python train.py --n_layer=9 --d_model=512 --n_head=4 --n_kv_head=1 --head_dim=128 --d_mlp=1728 --vocab_size=32000 --activation="geglu" --norm="rmsnorm" --norm_place="pre" --norm_eps=1e-06 --positions="rope" --rope_base=10000.0 --rope_fraction=1.0 --qk_norm=false --attn_scale=0.0884 --bias="none" --tie_embeddings=false --parallel_block=false --init="normal" --init_std_qkv=0.0192 --init_std_o=0.00453 --init_std_up=0.0192 --init_std_down=0.00247 --optimizer="adam_atan2" --lr=0.000714 --beta1=0.9 --beta2=0.95 --weight_decay=0.29 --lr_head=0.005 --grad_clip=1.0 --warmup_steps=241 --schedule="cos" --final_lr_fraction=0.03 --batch_tokens=65536 --seq_len=512 --doc_mask=true --train_tokens=479800000 --steps=7322 --dataset="wikipedia_en"
Each number is 500 + 50 x the weight over its row's rms, rounded and kept within 0 to 999. Layers, rows and columns count from 0. Numbers have three digits each. The size before them is the row's rms in percent of the matrix's.

# up: layer 4 MLP up, 1728x512, rms 0.041, rows 1116-1150, columns 128-255
# down: layer 4 MLP down (transposed), 1728x512, rms 0.0377, rows 1116-1150, columns 128-255
# gate: layer 4 MLP gate, 1728x512, rms 0.0391, rows 1117-1151, columns 128-255
up1116 092:495432430526482411518538480513550510528481377452559492499470462506473545536561456586388448513535589450541517525534510524468452647520487459509571510511514450554518507532511515496494538494384536505544453483485567490524321569513485449547493598466495450541412514485451371501447549511552559476374474477500427539511520534568482529482615478530500495511499350502479590480502579577418496466452
down1116 091:474561559500534596444523500437440560559499514604510573518504439425494458464496508504545540485432581441487474442428475573647508441470433460605495529548445511388494528481499468467501431496528516402420534557489523441559524518551476410567418617514446546494528611561472479583436552485449565481563563499522524588437470486525495607464480462491565521514487511423467493493548465557504524514551
gate1117 098:536381548539495443520493495445474566494463496446553468542553480433493421536461455444475496581534490537552472490510582432422482528450459443517506489481511476511564555478517533434478588481477494517479599513519526564458507436496561517555453525482487531444491481495474480539522493469572465488518482520586520546505494469465532594514478556519454503393603478543471543478548461527501565487503
up1117 100:503457485492489434488475507467457515459456412429525514499411449436468406448527464491507434576606394405464518463497522496395478513422485454544546523499429488489527540425583508560497552598553577408508501479448549554503502496568526538525494478529404490534507516454556474416527433489536518454549503532467517468566489455460461537495395522455486488501538551537499493506526487531554464501474
down1117 100:431505519488498536572516604560429433497465474504534483442529508515506533525583507467584479528393453515524530530614457524524418498524585575496490541471529459479546518433486500534395447467575552527454427477397503423522553576545455454542443549488556407548414482434468562551494466527501460599546494558477534558450490490475572521485517424463532439594550513468481580501446510581578435486601
gate1118 096:541439516613459506505467544485514485514519429455487542502591515471537526556529492489473533600515474491452441466496544558452481552495435402570435544456444516526495615538454446537482536607505419498527536494553502391569439439657550464513469492484455619577526458599439460568517420497486521495592472575484476492512550507506485475506525560458579502492574454549499535485507421463485464621470
up1118 096:529544465532598448518538510555467555508484499509478416540514536575507518530549477523412563537553457539571546536503565448458550558455503592584435494407542461564455567547482509528536438543499535463546549549567467546501538466540529570572458428463478529530520508571409442532517503546485479543509487545494425508542556498553459477588503586539495410571563555486487568503522501605517442601542
down1118 097:489599459530518464455460433445423482565571494516418603511521474604552524447459551549520549471450465476471457552464493534593441556483484579401478529416511463511528535459495530507495582495456570480533544529527532574466564511433528625497485511580521452381505424447514529493517483506526480492457520480457514487541530575511487526492459563532416524528494543498497549508545521516511447464530
gate1119 106:472518563508507523506506441555509498456541437496515538579478519558491435458473513544477519436499498538425397570410591526524488505455472490492486498511560465443566442538518508539493505545543515654497479509543437510529463417545461443411451551522518489534544479523475424496474488499551510546493464500562603538478552508441536437480452443499545538507549515561480528487529461393522471564450
up1119 101:541424406557426471559541537526454448464563516419453542483422546397475477467552586438460457605482570474604511497539508497469520553581475558525583524534452447590448494466475513462540589466453490514494535489482493410506489529443598527575519534499460512509466571497445578538556553487441454536481534469430379387491422515627534479486527594526496522525561521482433475480476491572436546545539
down1119 102:457535495507549500488522500536452453470468470440476481506422504484507509474580493416463519474569599407501472575433535501559482509444552468525495535535524476503472454519440536509523504542500591585473453559528495445413448534617438489448441503436531440515477558516501481453539584494519565473484538443478486426492540530466608513423455459485555574593517488512474557502471479533587532486456
gate1120 103:489530520514556499367453458538562526574474503406514525514567390461601495407357460553440528570580538505491492567429440507588530468510478499526468529477551463481558525491538454494423497464478459518460560505443586549486531425602455532483540481455548519507522449423498492497402482471483510512564515513471520530496436439471483444432517519548445470506510560492548519478641421485544476496526
up1120 107:540505425416472560476464453577523573448549556470404518515439539519456568483537516509382462519491509596543478441435537515482509460471559561526502560428487433531448497485418491480450455511470585580518400513527576474505509493506553483484513514484529466532443501485494443529452463482516471535534460520593492448421494536496464493306566408423553507542444457535547416564552500549555521461569
down1120 108:582533445558478499486498622583491412381515465487431520560492494485515513473573507513551572466496546446458535479549508490546490487471511494484496484446533489563585552511467475507385632462511554459518495421518419464444367486442529471450497511410500558500495418430523542509520557461487508418606516474492481478480460514578539493465637490467540494483470603481534497458556555383510485445553
gate1121 100:558498608502467510556518450431489494518452511470475476571581503452478378494509470543491538516410421517557446496519571455519488477429478498447592478522572480572544434482459560506499475471547485495424428471475511477470489382510443426479503454413510440539590590481459496487501451524470567571508411511541550569423462517503538467518500538542548472487492443507503530456428417454528519545463
up1121 097:459420516454497524468513587444505482497555433487523574476448443531547622497562519497414481520591584497371476517465531573524588541536522469624532585501494455471403495525505484485518428440570517505526464458538587482505493548521560576485478574530448492463464475499478470541514481561556527542398495539433509496536607562458490442492513492473487497528513480595511412468467553555515469465522
down1121 099:505463496498478512540471461448473475560517580522503439509578583492484341518560498525541529474539395407464577472492491479521482536516487564452535463484580440534503424468499566497522449487531532487543482344492579483552477455493454509505556474404534472489544546527370532469475565508536482527519562498500594457445499522406482474505485512440514437429470426542436440496430511486458492624525
gate1122 101:443502479470523513524524460470561474506463520481441498548523401501557523492449441586498555413486508487602500533642598536448622574495568490433454519563510510518544445392502589508562535470441523511423547480552548544525582532428536552505410576539510512449454426500471438422465478461604503515522527488471407496476585459499475602494522557575447529415473461524459579460620531613511578382518
up1122 099:572531487419424419508409444585557535558465471469416528527511528456533514508564468489499541528459505531540503534492470435566479495491551558558487476350486507482463516507527554433428431490493400524476529539487438511408545523516414526474555540473422544370445474502511544484513479535511491486467510509516485523573520463452524557535572473468519509550584532501538468481530456504586572561544
down1122 100:506473532532529550489557451490462543658543480591427581471581460439571505533427563507513491524514373506441460556454537597486417502495543498483503505560492600426483521500424529499454545365397443532601469477592494512492518552501496585558436441502512433489523505543494479371426533455475483545523472500511528597511583418455533415450510500607527515470577507491499550483613441531414537432531
gate1123 099:537393502518435512367474476524584610460482496521458446557581465505474553529370479472459438567514477517491457391462438478457433542539419529562515455541507500506478517467481404542515531518551551569513606455483457459496463386554478539517528465501508485454439465378579467482411587402518448478591490536479462618475544437500451594529390593597445589440563483505453508462428464437524561497491
up1123 101:550449493446515431473555500543522427517445508436540533519545507427519460501563552553428538548547570435426468401453510555535513539476480497484451521544502505556527540435467491436410435551466439505505608498518568505473502481537458382544489567417575435556448425476482548463518441511519520435502532555505564382656540565459463446459518421490451377495500454503485572522372511445461509533455
down1123 102:461528584472507527480494552564480445401435499597571454469465492652562462512610416489488513472548451538592455520598500467455519593526512495493461460528506477583584553449576570530467516519511482492504457535512541525506548515481599450520522558549610523509543465498449536456489594542538485459444491500445542490466573439433482570448551549559505465424471485464566445482557549510507473531432
gate1124 097:517431522444458464493568474433474575508496508398391431587545443549439483491439604442496454490496497535349461509486496578458469594539535565376412496538523447499467503552484468395508507498519475529509471550505513518482508484399481478431434564468468582453470419436472553537401520474479489640471520477510499485497558557558487490483467470491479485513474530548490466520537500326510554573529
up1124 099:485540482549506542575448506449472536410505510501405395482511495543534476499527456479555514496448492467504507568489523501581489467545504578450446458475436511491393466493504545534564594441553504495409539422416419489509573490432455520475594422446476507438475403429515458533429560513373540565564570463595502480452513532460496517491578480611447470519487553486473506534503556461474547592494
down1124 097:519578497535618458538431543519493452528470458571631579497493489460518442562508415459575520518540539458512550454472470455531537432503370481631519591522452484507513541531537499453464412559537483524470513481560422381504524491611449578586585557541511429547460487541443482471590528453566479333534531540487459467490448541484480466520475528431514482510593486469416420480480423567475480471506
gate1125 092:481391486554504433490556573579592545473470459487514568543485489505540538508474488458443507521468511398613446483533585483532480490540436546535585477450534523481574460540486500539422551496475531554504499429512466459496404476496487471525463440514562447429519503522468488456481426450574496550485503500478483549458448567613495433564489393518510461514517490468529574516531452411513471505475
up1125 095:486406504509465542544492479569535450426437485560505496470425546542550488493559500451468542596473385527527460485502540451534425474531565490431519535456409488454580500631443546473472448460479547501528415576552483475418439500597362497522429543468516468516554547518529464491498465513578539485486522491515509549432424527520530471503515438442474474596524520456498421516559420520467532504456
down1125 095:522557526486465412553412516476462497534387614511422417447451500574467582505539568432520483508501512562473617504553425469444573525513552525515443615488494586480505464447469563484554496508503496527602537610535504584449568526582467574493410530532473550560497475564553545509538468455497396409509437544498484464417483413450486473551479426432525520564530497461551482488493447523562550445502
gate1126 104:506485534536469549589485410481477409533519499484492526510440405575609514540489535458548511495546467468503396511536506578503475522480508555492594520522552403495500528422491535429561543580515455545540449499496554534421482485530456523465446502526547479517532491523497585519551467487485512430472452573357451516504529513494517496583510423548515561509571462515561487502571474473418499545618
up1126 105:534597478509528498460482547525511564501517492514530509528509462431542494431500442557525417589552522594560560534531555473572482451381498459517427506427465552445470551523502490557553420580448525488468544458374505472615531501532435488459520442555496630408496545536571399456554553560439492550506490501483570538505411480468505528479506549455382463523531593470477512349534442491580477484411
down1126 105:620515635478443471473430546464546548619483438551520448507458563524518555528509464602479456471535571514545405541457459545451512528564586520451504563489520516532532584442533521486470537519567521488520507451524575567483519604435529559506526510563535492463504423518487511509602404588399605432492543462412453523468522505474509499510551482522522533594513515616534561471482479503537451514604
gate1127 101:614553512445486482469589417426509542522396581468474492567496471496481556509539522508504498544449417470468488553506449502463485580487510551404509596487557477595425441474449537478485553463567509499501457436483591459515558558507481541497446553515497562508516430548622443559491452440536544530469523543517555492555544543469467534509593432458467529499459533554531473483495532367437537515489
up1127 102:498594516541457536450430567494528473633483510427422533455480521543449561483550439458495477524502452506481483490532489410565525392610474447466422472456548531439479456517470406379485494558472452525523540515467575496611565505514587474545541495499561487502576477477407444559401554592433527492614499535467472538532457501488502547604466545512457492460507551572533485445448529423469529586492
down1127 102:375454429527514489581492495558474490562602524618537498439476517448601570500498451466470547505519460478575500432561449469407452521429511577538491517508549462447510467477539582546461585341540593401467518469460518556481497550448442524499509470494497420532449432471493498478528503559448455430515544479488486460534491481377498473539510428474527484543509503458489606427495458520449534503454
gate1128 092:412514465544525543498494469503515511509479560574529550455500445346458483565381516431536511474523439579473493506463531518570512474578542457514519465590485435440527485506535472435556464452518621539510491429434482528491557451534552545525424550511519405436475476505399473647496509504498540438553471528502517526534408493431567510464537443450539528504572469493413456557525559464498575556534
up1128 091:505555556524515522512413483488451493511479525525507459464524554535422503538509465546416438509439537496449496487459482514443449514556558469540483480478479502439422474602483444478575388485387522530472434522500407538410428556522595563517314464560480533542440464576391485457497535511493522559492545541524536443545557585572524455490542522478535544463565471443429521542509495434537536473527
down1128 091:475447474474417478484535591542526523512488519447490574499448523560495419485497557543512508559522594403559657544525579461527499479463525510451477458522505552542445474490505527553460491440532418508582506466494509454487458534447476443432563481456478560456562541443518511490559460539556568604472486467486571389472519493550445505568456580523484541472479508430474454457451480459449494509479
gate1129 101:597505515566536490499492561469578485507660501498552534574493467516467463435492609487510463471534525440464465558513534486442527607452532469479529504380520517600529496571454440508451454464492497573555550482591631443445458521546462566469439511553524483440447483500549516529529468499493486514472535438547525518546470465483476432562486436423601472525528508534529571533515434506493548466539
up1129 098:402546550387418446561488492474499484466473454506482452492448472443515634442449440529497535515545538584488434527520525485565452471572517486433407520556550571425553491518555516476559447525497587477498414491495492533492486526414518412468553529555440515508526355507431503563354460464574476497444502596431439479440546559493482557544508529560420553470532475465481478417479530519481569487542
down1129 101:516534481432537556521561537485547465492554531555538538535558452445527521577562563465425496480611582468444460538637425442424421448522551446499399430522539529475577512471425427521487481468535490546561513504479578422489498516492518442449453470566525414484591398438533531463551556516517479418445540487545514436511485490416564461426555439452558522507500393547529520453510517472514487445497
gate1130 100:548436464457441518479492534484511592452445495576463476494557500563578525485593588485498582559483552513585473497529523537496491513443476544410518550566524440537494482564475450529549564484474456528411611497455456531513611574607542529548541573436427574498533497499475411497447457430544437535493524505514486526493407528491456484432460505418519459550462484475535501399618499435413468508576
up1130 095:468570423485487530488504456447534482484583512563507487509472512475530509489513532448512472481483521488612459487541555437530394546487516475462545480485509488543470496495452432502457518540577504496527519481511462469515581409529477478534580476479488514462496552513514541502490580527526527512554432506526465465337470537509568428489432444490665503513570480455496474534464522439466466451538
down1130 092:473447467516578540449419534575469477490440583470524480514481462397434487488475466527442490527489546494552652531433431515504505523546491526536543436452474555447466542548528561462498530545519394509443497578620575508532381490357446490475498512528551512591462569538531558491507493462398526489513519432436510535466509435519521522489449574508520503487460462544526515544431447488572580534488
gate1131 096:620482504438569517416508512545462545534557583521563508487469492375501530449489445465482454563453514474482568468506487451542540551458518528590530540494536441462433493521504487450510517473432549482538494443598469353542540484506591513511470620496422501527568506548497668568495397435505531564493549507526458458555411468544431505493532472545502467518492521469592428472534529407533483541518
up1131 093:511508499549533420502451478495469586532485562544410516535508421471515482466436520418528494474505531459534541539472394596478482389540465474542440452469497531437393411399511553490581517490429548498537439476439467517542569487491393391535599400577455494477539487546532521518510440407435492495432501523443525502417511513502450543539502483472449504548436471590515567516521489509472512467513
down1131 094:503538507434496525522545452533511488476512552503456418516500500527485571500490466514441511482486526464461594492533512412500512537547579456501451529493520450444554532476454464548500464521502417606442573511453547493383460575500573541477531466547585498433511556450559570552467497634494504593477447621418459490476492531573549500527492441524448539532545493495566470560523572445454537515387
gate1132 098:495519520533473483564549423546432454442604468465533586512527476496384416458507603487538532487544540513486494549584535596510484475508446493477494449497603444574498476490528385569588465462534501557452530500478531540485504531459536585382524537460462442427502475422553421445501532510493606437462433403486557435486573529488507475552615489524510542433495499534521533550422514448560474508575
up1132 092:452466587515579538478473461521501512462500571449505417487469502437543563510493462511417540522475580523526458491454499402443597471451471500498441527508457539457540493573466557515503557598524477526479496487621500465501553449584457448477449534538526545513534524532491465555460448527551577599499530577516392537528547511489491503439425551638467492602602484391479502473549451540449511483519
down1132 095:514579536501415496571508458562479455463469394459555550457534498550415430511555520596516508418565528483483510506551512489524425446585500519597439515372539491500496444447516352554501508485533463556487450444472525487495592504438509443479474545520476489426432495547497535476561458517475512522524488375446502451498566537502592560535462512548513509489508595493616567542400499476488460407523
gate1133 101:439521531453437523610496422514466584467566465601531509486508459582649519510444547463507460439390557482528443585611471496539537574597466457509513678608497538453533462450508481523476567459496524609384497505545560558456496613546509483502508610554484591517516569546509504522478458497487485492476486520462546540484526516463427522500497487509479482353549487518567612485548423456579446519518
up1133 107:522536507504478512455472485411514487443499511453531521548506446478550473490525491468534421539495543487396535500533500439500507518530513498500574507584589482483449612537398599499482613573593561504550463474449526453551480523424562483474535484489486409537523462518536584420619517536546544511516468513530490437494535415536420528549483501508542487511482449463489467485433564534529456457427
down1133 106:429492524577493492502513501545517508452467507474538468418455514442506461498493528502458464458497435504571471476499577428513475503483423440615552468409530485554477552517453590506616497469508527525425499544465502488611533580392496443568562504413551527485440543528382581365467492534434382502477527513461446586433516439547435512524528477437534485540453491638471396616543448518457545468508
gate1134 104:524450540521481555500520419448450539494533546534562459528493511517433479521535543492412488475412452424488466481508483474458487493398523540531588460574467524506475495468492469507516480452519600508526378470501512541567508468585430576494458596497515564430541487526543489493563517533492511459565481450548504549429564496568512460476466578496497595513574509459496506436469412447549579514518
up1134 101:581464531483559448455464531467564577449453487506634500477524526476468494451477560556514508401512511450421437472417494496508456511575552440427463474450522531518520551628498530466440470513437473497483508587506531510542563411499525426557464511586472553424521462546534561511544432527463649487463496495567530506471502507510429401501487489538517447482517503433422532486490482452505536502530
down1134 104:594533438499485546524468403490517480556528551626479484445516501447377442471440514514547489550485425606525500496391547459342490494481566551454488543541449516501558566529567543569478424432448497449425533473512444497490586539464529638440401467539481598556506497544359530516441604506516601463509538464501412491558532478478510549499433572435463522455447520483454529430518559504476431535537
gate1135 102:520453586514555435356440469559525421504500554462538468496404500470545519455575447467463540446413514528472503549457524517477410506603461477534555603563571502480485539581489440457454437563490574475566496421602549528541562448502574430467600537490550546493603480512503538506556519502519576457555480505473494468480495439563534505612458565485581529532458449570510513468453488511502471560518
up1135 095:429485510540508451506609401517436485479471550462497593525424530460563455519507469555505475458418420442364431418453510579508427477479453478562485480517508506529499532547583619464546546424594547453555551525561505423495470480482496391533520543548484380541511527504549495507450589430538500477472558485482492535488440510525573489500497442508512617447527396481543459472486529538524509484467
down1135 098:568479570522457458518459551479479519543441531459493463475570508501417597515480419496473502456579627589597440535607467571507457548515544531514496458508505421498515567452484404469393510519535469515489477452477467469461453531465574486495512513523553515513440482546526480540520527488504519516504446547484525511395526486464461505519481537519431509504513505571498535498536379536434447484466
gate1136 100:518484566527508477468576497506501532473527469463549534527551483539555503547467426485519504538530428465463391572554514541537587579438534477429496495547566460523557448494467460464533556471529431545496524499507553455511521480559562507435477554590517490492518381439477549596415539522484553522472488527575485488374521463605480514483511578521508539458546480572493533478510458444525545560598
up1136 108:534518477510457483424487490490446587497499487467511478506534462588516526530518401465540477564560550541541450571516424530417507583431448500543477474511477537413589449496512445516498457515507543468430536510576484500571534466478556517529545495577402542527537443487558625475456438485490556493453529486498445463470495553591453515456502504543483480452552462523488451438467445524568494531513
down1136 100:436540455455513466492501569493487448552471534500454597483561535439456435441540508436520524522549557465550546476511473495416416404545558546524507467502472440430513461490511441530526470472471520509491585455467393555586474499481473557535442474471492531513405451582444507434570449522506482516447541467493420509590508525411519525498518511451671523550525498446470453507528577483468443482395
gate1137 090:401442503528422552465506540492561500506535582549558456495458584590494456534481567468516455524482464507508483436485432532495404478533500553557541519468554546529533420512416459538570515479592520519509559509385419471495515497476504553478505523462467478493643484485561456544456553554499434487426535442538454528470581495496573512543539469465554485483528452566483601397402513558412431429481
up1137 088:509490496545471434458483512452558503586513537424467444526530563477546496582551547487446468512510565439518463482564512447462476474552544577493477515493572473593549507500560555516508522410553424594524569515408453475436500499443526484466540479506490529455450481506451445516466620430474504509523506448543535474499472535562555461551513438462569551556465619514502486455482514529334511517509
down1137 089:477483476453551603477493500566479560374513519509582480487470497581522471476503445479502553508466500592499550559423517528519474567524483468522501514420445551493436490497433498544526471597535520508516482461573559554618517476566427483513518524563528514499489524528485553470472395575531511482440535531494416513527517512414494528559438539504436420462557442552551485468502496486565540518511
gate1138 107:612490481476574516536511490534550554605553459459486577518429341559466488441491554517454432519588540492445387604534556564468524484524448400496504434530577502543595488446508465531526656524447567596554500512494544577486465513482451481487521449452512582472469402502492581514450478494465579528500439548593406512340546535445530428512502490546508504473512503579529413553476470512452477547512
up1138 105:601575524611438532544491499539477502442541506463510588459500545420532547480581548474508574454517540514437490446439571543571462562527508595520524544441534422550475615547501433513494329502436522502552474517505560412455494521532478555462537428500551494425463460524473547502543506596518486493531558413476537515399509468450589444487555490481536533456502490532487518492471413361523444567472
down1138 105:493489528544521479560507484532507497571447417522502567450548483439511472477459500501466494427549499482504543573493516493507506484484502494560507575568580427419474548528498577508513418450508603401560512519406607487490572503462432529510413420522522492402514470569456534532543565518550491498524492433529485546448515383482520512517561514541561440518438479450407456496483561536512387606586
gate1139 103:525565543549449497484508510498471537555471458554453563516572451376505604494557574486591491525415416530461472464535469459531447524562519394486550529496515509545566472536525486542476544437503489537455476578480477515462483501477518519451541527494557555421519467492477410489499542518521442544524475485530477661500399553483420484442485526583450632468535444459515553463460557477572592472492
up1139 096:426453481491418559453596466568536537433580524539479446523478433405432448498461484427435511508519478589545523489583466465512474523493611489605461528510547539526471424553427500487531514534517519477570470502468507576523495456494490491501451463546544543438560497473456508478485448444558414520493570517493492591441546540412557539647473543649536483504562509471542469453412523500479513540393
down1139 099:518537476504565535476443549523441420543540479440476526552441587457534549522577462469569567548470531439491485525452539384475528520501532504412597443536514566473525531459472430553511452439457578468438518556564471485517545581486480490510484544480501525448461472459491481582572539503600578550557372472471517488464505511580447412479492508579498466561559555460501516508540497461555407541548
gate1140 103:566449492539486494528563425561531481463512506527554495499646455480500488498540534547392488560497516532446480489462571500512374499401447447527493604441494565577562489626554477485529548458551608494536603385494557489545581410571508463445519458440554523493557533536506461575589473504478528577606475485593516547557466482470457398565467464479567497514507524504609461507427413417465484606498
up1140 110:358474523526464463475462547593532464541505490408548591577473508522487559489434517530501514427614590453529463514486449647542673481498413453489443476426516525490584550475553478464484482551526499569587535465591516563561479505480537524437466459465391493472412474515433514500509461445410472537478446487612496466558470495399519491555473495540546495509484473450412457505452573468548464485549
down1140 108:389515500455506544536508444558478467495531488480506480471450376479539546500523526476493585470484546538460454534578551548591558549481570477510499593416479490461489418452572547461533439558454516587519495551573466560456451588446629494448495542476564511474486537420504498588527529568549488518469504481606498524570605482596514570442562483467506509504500484531531522500508539456522463504477
gate1141 096:413541443467449613500499507460681501425518530483469437567463512486581537502553542539491561460480506508629528486528482403387464523527446543597519447507429444576498478533463511569569520521512529554454496430507484549456464491477493480497486558459497444438535483437510488492512593531478440462489450571527388474548542486453583519547539499428542453534460427485520513431475523538448470491554
up1141 094:469453490438496535554468547446674456493482523571490446557507506481561517551502575530494547495584479514553408449453477475455459534422511541580395464477495489657490450500497495535576507502517589527462524521524526494481519534444477453486472509489425549454581501401456503444510481527556422556537353556556536495485516536570533549553525510477509499523577488541461544493516549415399490514468
down1141 089:547583504549457490472557569532474512508498491485486535524469619495505507448496449445560535479469501504497609561624516464508545501508556494418596540527500522383505538470487513498458459544461465478538538434443458553485529481532555463494520501475566480522325535560441506561518532442456559411523553471397490499555548491385473357428515518542466541464460509540521487479434461572505510371487
gate1142 100:464482520501510502576498415442549552540522405533495447572506504487504526420417518565524517547465600467556479493534561557532523354386475545499515418534550496523502472456522521422498483474543428518455508541408495475484566539494556500459487445494504622403479412494509576512379477469444451418408524419482511521464475460580478471499495438539480570444530520533508492514487484443521527495538
up1142 101:509495546561507485446583480599517562512391444494442591485388491533582543555467549500440509452568553477467473513549457477498489451511568508538624482415438395593529525501411520469547463432574490498442479490602602470443412537557538487565495491521542442526492539506489470544560500541478561496593523479536606433531446499454589522471460454451471506485514411553501449450463505438546534609564
down1142 103:459427468549474462519524482522590519570560539584634427538485553352503526485505520533457493512570466476482495501569399524418488545500527555494479477507515501517488550509519506558357520536503510542514526471530522476542551472533519514397492529497455414496460508471515466489461482507458455534431579481441502580532506488583582453522511473511578502485439440517519433577500540469426477495484
gate1143 102:422523534562498510456550445562507504474498478492516498603519414440531557491522478508464465557515502471508486607520609494526475582445433416556490558503493470506499447447518380495537533449499579582505472404524464531432505421487406432510465581464495499509455411392451533509489516504530478466503366492550459534522540593448505516453528489463595555521606515411514535509570391516513514456461
up1143 104:513451465492355495582475504455528419603385504470540384492474528415453537546428548523526556554472462368465489423497456517412535393478516495422535472431502455504454532485483577377478530517545530499510498597435559563501463476431499495448494496539556602422580506523561517518514541486496494543408499484498586498510432416520450496553539495480484499443510512570531534499556459412549520454518
down1143 105:460520479493513481575609434446552482545534449468459444547440444537542435607530545557528511506535472398434496574466529537401538477447437503539448474482473502419565422488487556528471505489438555492466431548504482484501523461513422499411573499472500466465540388519536463465431557479494480568359555519413458563523552569414553506467494547506485517502521579422527420437665481521503507469499
gate1144 106:427545625505540504466458407517496545461533503493461462517447446483576481382396449460522497524594573476554419570528513560433592552454403448491459536612580572542497424471522497420464497529634564556482513469509484474430539502495531446430454611556567483512514490459535510498492500517545534433471480525474524482509511572527419504536480479555519546498513440560463514482509495474444487483551
up1144 110:568565436473513388503536556495419514499497573557521525456513508500511533490477569447591468536513516508410435530429454469490503563591548477520545555528479394499466442504409527557545468485452403465512445573533470487377420554551512527559502615581502430598520435497485477503442430616481427406426536521519645522463545508457550504535523406474443520585524469501555531548524464458465465541512
down1144 108:578549527524527524475520470444384539430541435576438433516532475513563511393515636482507449410480499500521438372539495443470556490424541506546383576536575510501389461407448447472506490574410512538474537534412451436483513495578416525480409584397443503567577486551533430529353490441461426589409595540571487480436481444458478548580504465441439424502523517451509438467540485532508491540489
gate1145 101:549388471446510499477493471615480564541546490382461562541637478540514501429434585478485505554526573589407429490419492469499489512403479433517504514485489413469516560492510418569421506349480471447544525539570560494514520446616405500470600499526471440548476506534596543462549489502512461396575424613591483473545470429574475415433465503531585461522467473486554453469399460371511490624460
up1145 101:518531566510549554452429511479482525480470528424575584493486487528568497464513428588530564415508479585447467493571388572520534534532510450448488517473513452465520478509535460550527511518514473471555456496467523432465514482509440431453518533447497463562547423541532416525422497495601507541477517451440423562446459450501534480452450452620452475523426489465451533468421518542441516522492
down1145 102:509473456493470438496506496497484468526476472495569431452483583478579508475510459579488585467475456505561544548587522458451550458490501535512448369460510559473452490426480623494522446454545461478508412454515558526514434452593477478474420473486519439584516570435534423550560481439466477543563514468443477509463498534489489523471491436422463460600470475523541611507468489471424553498455
gate1146 103:520464510460538539608474478481462544520541459486590468579606510445479568437533542509541569472488482488455455600480526539531529488472525501463545500505485563560510373502562448513554537614478497490538416491426523525471519528529409434451558539526471482591607463464522510468511462433520563507530502544534457458513502454512415442503575469490523525484551554528548508559532457535515554577600
up1146 108:611410570530547436499431403463478509486460397409492472526456523509479436465513418488552461503585470419478484597537533468525598500496575403465544461628526535518483496464665557517600482507453427584477527555472413560522465550431498519546468526574519516475498491525469567588466459530533496546488526538469535572558570503504487485525451567470527614400476503557480447514494448452527493500426
down1146 109:417416557438422486533612498537459572543473485519435388496519556546444451466516471513527439462552588493471662540531463508428551434537564469473468454444503520488534470480450526556551494444583492502552521484507493623556454412386482519508461405533483429465517507597519697479557588526458485514500500562457450502525509470448550448360569548529445436463610515508564532536471505505485607506513
gate1147 098:489504541525523523459539545517518514588466499481505494538590403427509490455483486447497452458434502437461487492485482569533521495470562554494479443473439560458519343470508425488565564468482480527493506526451510367558532524478549452492602385571513423376431506471429606495434511449402448458486409567546498577521539537558418546544466426490567520428544487475508443582489514499529436587448
up1147 103:471420394581467491513537507579475487462478578541507584576579465578425528562536574483497532541562471477450487441424580570422620551459516474520527420495477476566495497493430437518537519520480519447574463498514627333506532492543625487522468428434428480553472452478449499528488456484493505519497498565671451488513418528501528474494458453465491469599522584495498505524475468457540510612477
down1147 103:533477435496538468508517531493476477452507550506462581610483581535484522509534509435534467584480420481501597462443531571394489432520500525536623509421480454374439585402523500515469500501549503484550547446576476457494484423487546498510444408467445502464476510481462456507545502540499553424529517467438474465531464554627613548486528524537580412467524555529512470538474500518493556562567
gate1148 104:511502509520488421435500481549488593452492524500443509532556485433457509454423484554492498554439490532482464522526460573498476517541444527411372510532533503488621448497473558474458630451548564431371549447427498412461557395502563513495494565492435532535529443495612542461448482486446430560470487491558577548478440524548501540424467433498494424370600527492546500469522474466543515435507
up1148 104:554464483456529524593550545537461569493513490532466496452477354506512485384521523496489491513467511464544544468430497448533433562520518556539550520431458428461463567469517474514489504509397542524592451503583459463509456475508442483536521356501498425495463527503430389500525423542540434465500489565536484435512539507433390461570553469551533470580420469517555526482509475461494453505399
down1148 101:540424468523522527507544528527481547508480511522404582399508553553584561459446490523563532508502504510469495567478467542486488359541524460448532521674517432541510389510531464555548470496503557454518473487568485474587508480535527492513593549561454543482453480574480437569536445535541487510593460471569545519440506486447461510493510448555585516401499500531492461520502585520494522494525
gate1149 100:458498529499473481512477485530533583551530528546395504587506516391497502455426523459455494464403467507584486512535489501478510543609539564392413501443559572473503500510446505423511432617538518459458562463440483489462554373437508505479457417513506517471418438527486494461497465455510394514459504473468488487432533524494523571505537497437434444462531543490568494397588505535474546447601
up1149 094:483514474621453513532504513494490486479568526503517489533420570380579559451598518491422415598536524506525507486550535477458573436531462448465563498404513474565501502523462553502524560495508532546521483615544533459417591469552590572478515470535441444521405463456533530523593555485432423424533569466446446501490515545447482467531532469484486435584453531512480401465514487533544562454490
down1149 095:548585463478516505501461399519533529467530537494545540519538598562499488505526414514596587516558517522548548510447496419472470467423486509608632573513424552441539481474514444480522513464389519456516525527562471530529521518468524453463558493471410415484506477507566454519448463556613570499489534473438480590604460574463487496557473550557531540535584514522382574507443472530493473519539
gate1150 102:546498372510531526482438484612539557571505453463517534524494454483471518523455566435535471521478544557432457472525579543533609455438446492470494491496574495608574486491473440544518607421533420601454587516474508551488503489422450458439445514508514472429538384483533531530466490527482460570462475464512435501416487469527396445565477388575448531398521490556489513549574502505458566511448
up1150 105:547532561541554513435572510440486447527456569536513578506565448434545443508440460557487487474456446487548536499511433470492448551478434472440590506447499581503474540566529510514382461515517481473560564451529582434440506457509616449521478452457593437510535502454380415508507474526493506441569460473377585562445428507496607612531467455531552454491403450561542516453494416480575472548607
down1150 103:559585481493451500437525591636557477513359359528513488518460581461510584465472459441503555487500564481492479398508584521479516394544483435487463548538537553540479513451390466585570485478595439477466533445460529447463474488456535423483482487527594518556447529465505480591494539505461549513545447401510519545425471436536519484566540448572508512503557491479508506515484432453481568516594
gate1151 106:588532505541532449434535518563504523572502460561480614560564390510575537443541461431568490558467422516540479397534469585620496551533573570478457564626517490495565637538572331477345633452480519503463494449586512434422451512584393534530487506504632545506570470511472469475382536478593463532501471487451422517483481579496496443454505400477476547454538454470579446502560407453509508517464